Weights of a small transformer language model: MLP 2048 SwiGLU.
Each number is 500 + 50 x the weight over its row's rms, rounded and kept within 0 to 999. Layers, rows and columns count from 0. Numbers have three digits each. The size before them is the row's rms in percent of the matrix's.

# layer 4 MLP gate, 2048x768, rms 0.023, rows 696-752, columns 528-575
101:564489463486537447523602522562473434372512525512486469524562463492464576537452447459537564463419536608465476384461525548508495507489442483420519
104:480555523598538531531449550571492602528476490453567490467501532503581539537565430457577500520569526566420521514414532521552570524459487485505498
100:512432465543448472490502477586456419532466490414514504573458436486410499491417503410483394544482479547522447539476461444538383448601387486510487
101:538401479512430578520471494471476532553549416532564455527446550572490512481578560485440499521509566473424438450480542571451475629478445510496475
095:524470562488582490493444430422587517482480443452525407580539430397543554479577536371542633441649457564466549491351600491541539554556486465479450
114:485492497529559565455518508510501585491403445495501441466517586544510432544536474518509477434496477526523462379475580425605499568440492465462541
100:513490478537487508494533492546469596391470492632523442455536453427549578477499390581519496514442517557535522592491500468526424528581523458559577
101:499478444502483489506450553518393482574575467559532493539447410401534530473450542587456467430385507534563554500437448504521465454505459591499481
097:504428499469545497567590464533527509500542477547500476442539511455502512469598499404484314547593487477560454498450522418467539450479526522565482
098:423521382431495566528572501496503545461467454462536445416467547519487428493537506491498457479516426462461469509507456480480526444513449528506435
100:484429463479546514521547472501489567452534490452506476523526429469510634533568535543546526508525510453537498597439480535524446549523543485381542
094:471465457536643461598594402600480478500585594352565509549473454546411471499468454524427437473482495530483494578520470466478457511558455465498476
100:493520541521538524452444462484472459511476478547451470559661399470529508595553467543566522584451515521516542503453507457559418500535567574478509
098:484526547440571474476511568513520469533493522508477528436472525491501543476459533501538556535538528577550513491488471446537546482468527500508414
103:534529442557615615545516385497503589538512506581514472437537440487469593482454454457596593524554446542465559383552471466534571511500451560490553
098:542565507478546509493448506489452601400539492442480532580532589407494546505558566498571524435510411472470513436554577467516478423523504469409553
098:417416476518523495424513435484478432537500419405492465452472600516481464521555493425484550506555379529580571438537514427620450516429453525459572
098:541457509573486585529534501524462407516518426463579389570476498580438448462512431432524539498506609528545479535506528554544503483534529467470514
104:602526466449495461547510503554551517445423475521532466488488522493611406503529464422590536495492531588567523527531436474528603456499497505497471
106:504429482482458573515557578534547455555485524539544496633579520555532452552479522583555523421551495563445440465430529524523510604460481593430497
101:549541460648563567477393471540373555530540524360547474477537522481460513586519562446477558466513521553493487406450518523514483436516516484487387
095:520548461570508363474472578520584469504480521555502440553460570468485574515540503505525544563419445557534518479455542573487488448477477482461536
103:577450502510479537504438412491433526458420479523527496549540578542471490575635483443489487575397470482588488493513471462535482462505516453503634
097:490554513487482417594497481555514597453537505525500554468574461586574445518493522516451473499524536489514505432515458502449486504545497503548520
101:558514521476556603479524470441549586523563460413521501527446565516389616528519456564529591428440441517514583508486422512375539516551537496465562
096:458445464417598530526431528411499484515450543543506434518464568488525511503514539559509523411529411470534524444565550443554465503384520455509561
100:559518540566556453510503496614455497471501447577463489465510489502571513528471419513507628515568478493445502565425456485551499591547522491459470
091:527520470539514459465449461447514488464536574543495487515487492547494462471521516387488485473542388550473461441464497541497455475507410533594489
103:618497592524538442402563563405468584488473560510571435570602430453544548481548575402520500431482427532474596431484486447469444562521401519445464
100:556545566554523536469593568506616452523486437416529570444526491447488468484480556525555538444481432517571442471495572479506460530513416493534526
098:470488542539441528545438549513542476519430463477478490405623422462407389517420534538578515396501528491502464508503466484528526486460503553529462
100:525487482517543535485591396418499520403518494569492492583566431441475512539529564511539493465528415500480510454531561498508475543512462450452475
100:465431536483522445405517531425526433585447459506504481514501481577505585564544522532389506499525458571543482533531480477508437479504517451550550
104:537482499535511516458486459513545491546433443532553451528542534514455427490490454447420541521504495536558532517486456456502467482544520445553415
100:507473504484463483648554442507522518351515451458543563507509392435430440476443489486557502574535585433514431499485467515498539510602447528474509
100:392573513437526466555532443503503475576424473535518467541464562503485493497557554513538585462554517528445555426461457570491507460561548557480509
102:456376451563489480556549497493482488480531497483532427436473505539460500443481592618487547554552494459415413532463461445541497458485424577514459
101:477559565490422549500507463465484516573557551580540515488528508573497410509487451529478545445528492457591498615470562508449514542497447451528535
098:474460440476431532507535441539500448486459496507516572454580501547516506477528489529616484494548501520504469512497476482548427479473419494564633
096:377506542427498471571434543571471528618614466469509518544533430471519506481489516473475425509483519466533468444462494512381488493465478465491614
092:499442481451492474504496445461436552547477500532557371535557537450507487556525477518487572471517419567565496596501535535569543509595507530485546
099:560393460447512435535615449548457565476491517472516507468514402444462483520412502515465495518651437489476432446600556486449593502524410374482517
098:509518539520483548476483438454422495474544511474522472474449517530490527466489502516559551452448414407531379465511443570505427499483528494470483
099:668474436483462464420471462401490540491497552488622355491472475498492526474528576469474462477542593533441458518516522571511550490450426520515523
102:501546502466564455528505526445454526463534434572493571424526512485499437515548568495425646473574544509485536437450428472532587463492543532545559
106:475453549488546462552584524468558431487510530507549377530456528529581579504585507560557562510507388507563489534488478550526495526433556522432518
096:573518511517480497503407529472450481580496532552521565460444536538507467507571459503505554434495518544566497467481477530527497495528523534488525
100:649492458461503534513516450571562533475515438498481501562515539381544473519523474579638479404478549538510506438553476505548510526555556489488462
098:525420462514409461506517449487442465496591535535500459563539436486602470456588485522497542488485459497514424441596458481596491527431449603520570
102:538489434530397559658486541539472463626526518479548412484461643464523533479633635448485580481410541522575521582566521497508528477487462571485458
099:611527487641476564503568482447385520456471455555506401506498527478486521463523578469614490472488537534588537487486518487428478488452562506561475
094:597466418497492482567502514518498477500564519520515522507564503501471458488528454524562425527461516501557518466513475472482447461426510485478524
102:466482591484603514494528490477510509421540534447514453572564481559500486574519480530551526471433487491477431556527451436537459476454579469509508
099:589456489461544513545496518537464462526550447506498524529527465521563548503534647525476411428500472501501550527569457442544473555499470499464405
105:453440441502470452505487566446472511507452537471527433563512450539527484422497463482511562456495502432522495438586529536431570460536522549496566
101:571501431469493429575570552493474475515549452527534452511496570536468559580486569490543512552557457424507504478588497488498448505437556568526565
100:598384466478523539460562557549429459458568501455583479575457510548497375529476526414591533468521424463454472524520489506478492450544527470480438